{
  "num_hidden_layers": 9,
  "hidden_size": 768,
  "num_attention_heads": 12,
  "num_key_value_heads": 3,
  "head_dim": 64,
  "intermediate_size": 2304,
  "vocab_size": 31602,
  "hidden_act": "squared_relu",
  "norm": "rmsnorm",
  "norm_place": "pre",
  "norm_eps": 1e-06,
  "positions": "rope",
  "rope_theta": 94600.0,
  "rope_fraction": 0.75,
  "qk_norm": true,
  "attn_scale": 0.216,
  "bias": "none",
  "tie_word_embeddings": false,
  "parallel_block": false,
  "extras": ["local attention windows", "shifted keys", "gated attention", "value embeddings", "hashed n-gram embeddings", "an embedding shortcut", "skips across layers", "capped logits"],
  "init": "uniform",
  "init_std_qkv": 0.0207,
  "init_std_o": 0.0,
  "init_std_up": 0.0207,
  "init_std_down": 0.0,
  "optimizer": "adamw",
  "learning_rate": 0.000839,
  "beta1": 0.9,
  "beta2": 0.98,
  "weight_decay": 0.22,
  "lr_head": 0.00456,
  "warmup_steps": 236,
  "schedule": "wsd",
  "decay_fraction": 0.585,
  "decay_shape": "pow",
  "final_lr_fraction": 0.0,
  "batch_tokens": 131072,
  "max_seq_len": 4096,
  "doc_mask": true,
  "train_tokens": 890600000,
  "max_steps": 6795,
  "dataset": "wikipedia_en"
}
Each number is 128 + 32 x the weight over its row's rms, rounded and kept within 0 to 255. Layers, rows and columns count from 0. Numbers have three digits each. The size before them is the row's rms in percent of the matrix's.

# layer 4 attention value, 192x768, rms 0.0516, rows 92-118, columns 720-767
080:157113158099158141066151076154170130176133116181096089150162133106104125126148127125118132161124146110086192096168050125114155179083116171175130
112:104138210126068067159173136132151135107150145145127080148176123082180121145141095096077093097091085116135070147122181126191096115125162117062128
096:101125143082115103105167075138056170101120110122067190099103159163113107200174146180190141128155109146073139088094134145098090121132082109201111
112:085102066150143111147087124151140104139130134146123132092088140138138100148099096175127143135077128117168063089125165122155066111130090132187109
119:163117198102040108070144102132126159165127136122162164089088117126167109180127146150159126127161165130142168142062100163159165159127110067129144
115:147113139157126091061161077153148156110125120134159109115119181100141092164103114130070105139111199121096135117060096124156163103143103113225134
109:125137079078152156094166096130033123121114128127083128155120119133147126112150156094147131142191140115123101165097132172224107092179196166187133
094:092130086126151061144097159158107104129120149058167114149153113118141118161125095160152107092038154121165099124054181182139099109184159186079159
109:137147156054088139136166117157095172118154103190161151150087087158123089151112188156115133107109137118125069115095103105102148111133112152146142
103:126105151115067160092083013161154115124152128188163118093130126168160099148171106166119139103087126089120105110105170027117147153053118092140122
100:121139165155119083159098155139167132136135144082165138077140149059122168110142095075146141166165108071169072123140139149089118124191124104085131
088:091130094156106139083129093111177152114117092145156154157102116160091082136118171049112129061117158197068116098135084127156178133139104218129116
094:120145133171072111148127130122065117146123121160147167046113116229140107143119105146200136137180169178141180158152143116152158167136155149151149
108:136114153220123187125124080115166180154133135069102118226118145133123117133109132069091125111166101142098124078128160102160212139109166159051099
102:120161093123162154090143070128104104195116095173093173157187193174133125131097108145120113139064111153147130119154083132093091117086125160188110
106:176127123125103104148161128132160112170117149194069104187160159097140151170053106154137118157189114074147105132087149149151136103158135095143084
101:117083144094139139175122151120092103115086130063146114150118122095094099069144082116132128097104119097125176154135131143128162101149102158162161
099:124119125113137185110110162060082139122116125127139155143107090109146161094131130139115117138013132072128090128076112159098147124129096162088136
109:127166098156118078184163124164089096111135134122110132087136131096139122112135103161130130124150069130112156090067159128195086183143127108129085
109:132101064163184072095091131081144135193170086107155185113139149118148071062102117090063137096151079134115077118105108133165087133090158136156120
109:129165115151146095125083188108129134179132125136112150129182109140146159076099100136092115099125126178122125088170155109062105116114110133154096
109:123153157108087081142131207135107143107147101105116147165157195152114255170126138151091131144086134104134097190129158138118140130155143082088110
113:143162168154063129095094159152098125132133136101041132123119108193144194181132107171130121136149113118107176181130165128174160207113178088106142
103:120126060140106145062084113162166142128067132083166081129079126074150117120144123099133094114178113089095120175096174144123123052155105141123144
096:126112128170114068123086146127087077169105135094153090130057093109114172083106098133118112080166105103108133204145149136138157155065032048170141
102:146158149142156128124112174042132112099123167157133140155182168134120135088103196141124098134168113151127088105158110096063107133105163147089113
109:090144136140057156156133129128098100077127148117102121134138179171164075142123185146166112154154119128126116152084100148166127157142128101113129
# layer 4 attention output (transposed), 768x768, rms 0.0482, rows 284-310,348-373,412-437,476-501, columns 720-767
102:142087173178154132085077095132148109109129166089170127117114136092115140138124136177138179143216168153069137143153160105156118120093078060124152
102:163182123106126177108136091109146157118166123153131094145212093136085105122138085105130119110119124113079167132164119174104115104156134134165117
087:111117111152145082085108137129027170099154094154137200071122159138111189179186119118126203105139082152088086138105174128093142089102094149105173
105:094111107146167091053138115111077124176158187073128193045164165117183068051154096115142145137095119174098075111110116081158116070111159153123125
107:121105113128158149126169139104164139158157175145137150138084114127132139104138120140175127133168145139115135114101065150128150138111161157160102
109:162109184207164165076068139145153100116135064060123159080145099114117168171178122175123153130112111145127133153093161098141150145133113069135126
102:101147122147099141096070129135125164122115172111102111078127145095141204155124148122118168112132037169122082152091156108126115119143105110110161
087:094176131096130134114189136118144061196103171155107125124149111163174098060160132111150127081077138149111099099112130126064134156112157176136109
095:137125118104068121182106150140126153087099056122121118160104163191132065139137129098129107116089129065139108129133146171137115045089166142066078
096:187110141129203134113094109095188169073124117119142110105159103119171098064150088120113122108107130172081178123152085120137156138161084139120147
086:139144140134076109118206168184141093154138196123135087133150120114170162128124111071119061128063132091169096143089105148118131169159192157111136
088:144123156146115082106129149183085104147114071149148188148135145148082143138086132179099138138142144082078120157089160106173089118085151066095139
081:129078144146084095126089116137108116054197101137168136087084139125153114176140163148095134117169118129115148166115162098154156128128086070125140
092:144164119156156160088112125138122162098154125136148077166127162154124179143116097091123155097148081131148120120071133141172144120158117145147104
104:125101130123177098167085130087109060115124080086089188132159119131074094142107167162149172112148195131182160105218174127129093144126114121122152
091:122129136146112180167114076147130126179089180134067137122161107063132167134120116114122182117111126138101204117103158137131098085131126117181153
089:091097154134146172133125131130097136097127195148115167154112129122080113145105087095130115116112093150144130098143076159162069109166156176149158
095:113129102109103109159123153090136061183074096107133126150098130091081108122102156160201135130121137099159121102140172142096129143133075147096130
095:182159114162106105135082101125134167115136119083149130082117184149162152153137086107117132109130145148081170177100157161095144079153129125166156
102:191084114155153088118097090153152136106128156118175123162143148122117134156050110154087173149132105155106131142070091131168083132129113042113072
110:124156108097143128141170109082142100188133183181115119145124095153127098065097114104137094103107161156125124062201106154108142125159163168173120
102:148139107080094118174179161103134092176099069102167127175098068183135120143136170106134112078101146128143164106134165162085135099158108201118149
114:070158118125145144099142122086141139173148122123109131097087116146169071076214096154156123086129151145112179124192151164096125116113073153176081
106:095146136128171160055161112118108173148091146187084141100142119088166137061149072079128107111082089209085103102113096142154161140174109090127112
102:131139100114160149137139138095123163105084162121154138127090073123143147168154123083173159094111109219125115114100139186142173094223109153091117
095:166160165155079141138098132121094125109124140109134099122215135119088086159128152091108129103088129098194131107163153147129086128143143144125154
097:179153154159139071175095090087088153061153124110114142155144121173073092195143131071101166098150129080130186138139119173143116120132129117176100
070:117095192112144168082114095138148101137084191127183123114123115125097150137141130119150152174143136134123085128145128082158111130126129078134175
109:111178075138069109155146151172103103127135090163095142131139086140114150121120170156156132099115151145150195117099207140086171132116118150123105
096:139166150086154145053107100123138146163109075138111120143131155177129181082100129082149145089087165230134127140104127163140167135129142201108134
106:090106104115097100076156151102077162135148217151106150126110146127129120103203116084165129140125074143113123157163060112120114071098165113105106
105:151136098160184154134097119098145172200109173121116103124129146161121168141118177071154129161112133159100130136137144158130182127135161138128131
108:133141197093112183160085137066147067162130070120149173107177116137139143103181120135112138134077129156148124182131097102097154149084111082106174
102:089173150136136074151116133049184133164098120100120110170143147161134086148128151121106138113112127176130142054129125133095191097129101148126107
098:094139142175119148150093140062115117127188152094164183134158152157147113082182161130179138098078109112110134151129101147092139083084136162092117
109:107170152145137159144055145172152108169099109151132118149127152182110157077139129099143132077112138147159128100143162157194188138149166142097161
105:182123130134133088089116106160130091081120084110070183097168057097140158139084112107109139130113121085162127143130112087165125175150126146137162
099:127115134190072126111092120124126150077141143098124121061167117074136112100142177105058148123186131089119155150128139146110111147111143123137128
092:150098185108087122089120113227116170139119028119175152101141100158101157090142127046119096134124151137117151138147163149132130173160115125119172
110:120152121061123136134121122170138111141107106177167028152106163117159134171051117097101116172092133145190105128108125146128135094154147088153123
102:141164122119139063093155125241141162150125115150137122126122087154138128092117112112107100118139166158166105132115139106096085135153123175200093
097:166129153110142098167140083150128086082153064117091155097104108143145155172096126112128172115098162101140150144114109082147172176142132143087164
109:194141128179164131138151118117201146145121125077077161074140153153116121141058124127123090115128144101115122165146137088145119145132060153184099
105:179142047081144139153134147142107139151127148126086151119103186095103148163105098113154109135079147150139072199104101118104103073109161158149102
106:060085156121125109164115119087094076113152155110130170157080139123113155098133176162146154108110122094106130108143155140079124084113072084087127
105:108136088106135146093152080149127117153128127172143081124078152115090162123050129062179129136096144170166158131125132099099151103094144108143094
109:200094165126105116108071103148201130160148088073164128110182082096081140108110073104120126130154160139145125110145131119158073161158159108137094
114:146128093173122156089141106109165168094169149091087166100125097128119114092129157146105123092135120106113148114156205127155078135148132151136113
101:118131186184113172153085054123185151102132090079162172103105092203140153096089147123125187091095130134108180131139138110091168174127126195086117
106:093153116137156139126140076136165125131183119190141097121067197159147130105079109170176165145052116146097146195138111086134098104108070146145060
108:157120131115090193064123105081136151108101101132111164125187036124117087143203117149146127114156112183092175151145123167138100114100160107127088
106:173145120131144165177076129036201103193140184086150141120113104136123130129147135156136139169114114129129110151139110126058129073085175150115052
104:141135121179080089145119161117122135095087123113101148111146161121166112130144174145065134098163156125168118110104203121162135174112120127115159
055:120162146117151137085163126110133098100138224092163156123162088152134119161164172109138113124147155127122100147145155103146090112132129144140128
120:132125141175066127125129091137133161188031103116155174033121108181089177127182158159135100157147133151108100151160182168151168140088124122128180
121:176107157151129119088111098139206156149155064143131117162126100116150110091164170098154115178121134105097114161152059123136126075157111164146128
111:157114093114116134117146082116089131130167212136107082176112132093067200102089118089092154095140121185160160158096108151111123087119204130168154
112:094197124113096127123154097111137163146129169129124150105104084157147181155160189054149126177150111112082195142166116185128165129134194161130115
113:112103151117159165119138110076120094133155028111082136126149124119134105107106153111132165099098110129110171143116164077118164154120088064065141
094:079109153121118087155095115105193174208151123072100139190141126173088063110133151115139140135102121142115116099183095145072130070136102139141152
105:119108126123169164136147113103118158158128221130178122190094130134118168098151131124168140148098132115202115177066111142105161068071141100142148
103:089119159116177120066093094080157106173062079111102107089138156152103190063128119126159157132101119124061132135184139124142101153168137098135137
111:112117162183150085114162102171109098173084083084109112076150118128122096185153125118124109161156137107161133129175100147148124122115118146116130
108:092125134136117177079074114167112097116104145140090099086165154110126113077106126134075159150145109138126163119100145126163146154120148181102145
122:163112140120103098116120138151140102108132031152143151103171115109130120159161151111147140206164141086114177167167133107114131128143111173099147
115:132145125111105138132146147175170110140191097155137072169137104088154117150105130112072111111100130112156136107141118139115091157186114117173058
119:138131155130148041139097151188151115120157104157137175080172104139167155135196121104107167181116171126107123184155138125161108142096142138130130
108:146109098174137108136154153095132099103113052151155079123136102109157045169101122158137116142169148084128094181078084074092185082170100142122148
114:157155103199154123162126124134101112104162080104153127157100096122092091125116168059122117161107108075148074135192098101107103089141123121124175
110:148119082123141142125144105078092104104141165097125128125120132104094158117115120113082136103094151155138095066092122139091162144105122076140115
091:109126145083157122122122113118153106116110190122141143133121132149121132119122152176181104072121168139098142128151132072090115100105101102121095
113:130178146167100173079112096133166129143207151113100181165118082099044156119093145088141149142125155165190080110177121135104071132092171126189061
121:139130126137133088099127180156154071110177079122128139103175096058123134119159104112146151198145153096144100130159124092107099144135161123135095
114:129119128127077099130121137145147156103113129139134122113131112164123121099147114148131144180173100121118103186209166154148097118164121170130126
112:121100138166121155130046132153200123139090086116160135157142074160148097092133126136156140193118101114148148164171113062134153106129127181099129
115:121143084120106123218122133127132140148146164134169128186066178134097101098122110123151159116092118125201076202107101115181125094093123129115097
106:112067170096065142138101089207130154117075103117083099147128142118096110125132138134120140172128058115138165150134134156170152110069171101103136
099:134061136067144167184080102074147132114149132081152136174092141112069130106066128134100190195120072129161140164147122106116140139079157101106108
101:109097124141109122097132135112107137134050093159134065096136125173140094108154137134139123085128116137099094129083141133168144133179142147117171
084:157118177181150135097120114115147094124142193093187117132122145104139106106135143141131157100152157147087108125090153134158197071108102089089147
100:144137182054113106152173150159102143125177140126145056120209117122076136177108127127104118151159107150177134128172155124143146150140120176129120
093:101173073160138071078127152085072147118127141133107157120159177147095149147113158153098175132104098150088159149069171096083121107041122152096141
114:106122151160085149050129135089125169195154179092086134140135159104169093107169105092126137230097107114134105132129119072188070127140178103140111
105:150105139157106098130153125118084132150161180165165124165121091116067101208169155078139186099189191133138136075102138156131162115109145129128143
101:141150139178145137102144148143172111136152052119120160134156104128160150094133140160099132147061155120111120185046147101139145070110132143164147
099:092159073133144112133117135114135100144109173101096128107124096112130179145101150159118139147069074136134105187083129097124079077124141148148099
095:138165155104098142099118082087159094148118085122121109114150157064171129140182139103187138101086138166049111158119173106122128160117120144155128
116:110154103164122154132120101121106174138127096139157136135115124216100073198143120123095144139123181111139130112082144135154136056081132144158137
097:121071129116167079119112152172153125073102071135143115124145086124123115170130130096095138139132166138124179141135068068143138141134123122138184
111:166121148102067150167142146186125160148121138133109114066152169095147158110157100083125108164144118099159104120180111123120098213173096158142099
088:144127167167074132123117131171110162158125113073117202106098123207112139097153130085148111166098119074089131174064169163129157104108154151117152
093:107157095192109156109096106123108098056102106224162150111108120099183120128109105118118126105091088099133128128100162113106115102148161088110178
111:143132159103121125123141144151132184129140140134125132161108128180107189085057102098120112167119076077176111124157110139090129167146167193152104
103:144110153156217077123119128097147128085155065105133160147144119157085085117093165145120157110111176115139159117144153127183151086098163112131157
110:118135134114139098166169140122108110163130123117083130095152109093129162156054084121156131121161145118132147074144109162122134167123087125129133
100:130096072062122189140139071147078172119121164188082140142137146118067164151104025109172131096116115134122095107153121123144113146186122144127150
101:104132130162148052145112110094106084153107169116135141156103109115077126110122158185142137094115112134127158142135130142095136060137070132108125
093:130163081141129174181112150129085108155124170096111107067101158127153146118132074141149136105130081130162154146078149118126151141077146170107140
103:189095083145132121134079125136118129134112150072139190145132115162103123105110125111151128117091083129156091153076083202103104152135143118099083
097:161125131135170150133142123086135139146169139113182136123148167153085069170099142126110111116137123155121111026193110166113157159137090153163150
097:129141166139141106113157122163139112147135030055228139095107112170179148176155158110131133098119135124097159133115158125111168110117102157097135
106:090160164181170087076161124098131125148129083133147101099102132105163140098142093135130143039150141163103179115172175115153170125122128093153117
103:130089119121086180087176165158138092173096107159124134105121099067155159133149110098152058132088142158124111125085109105108151167152109118124084
094:105142097063135144119125117150119134145110195165142115157115116117124175134096135109130182166081090136172130081107109128084119172142120116130105
100:163144125141175159153129102113115159092122114115135101115223126163096071149115136131125154110176165132193140052220126177147117145134114179106125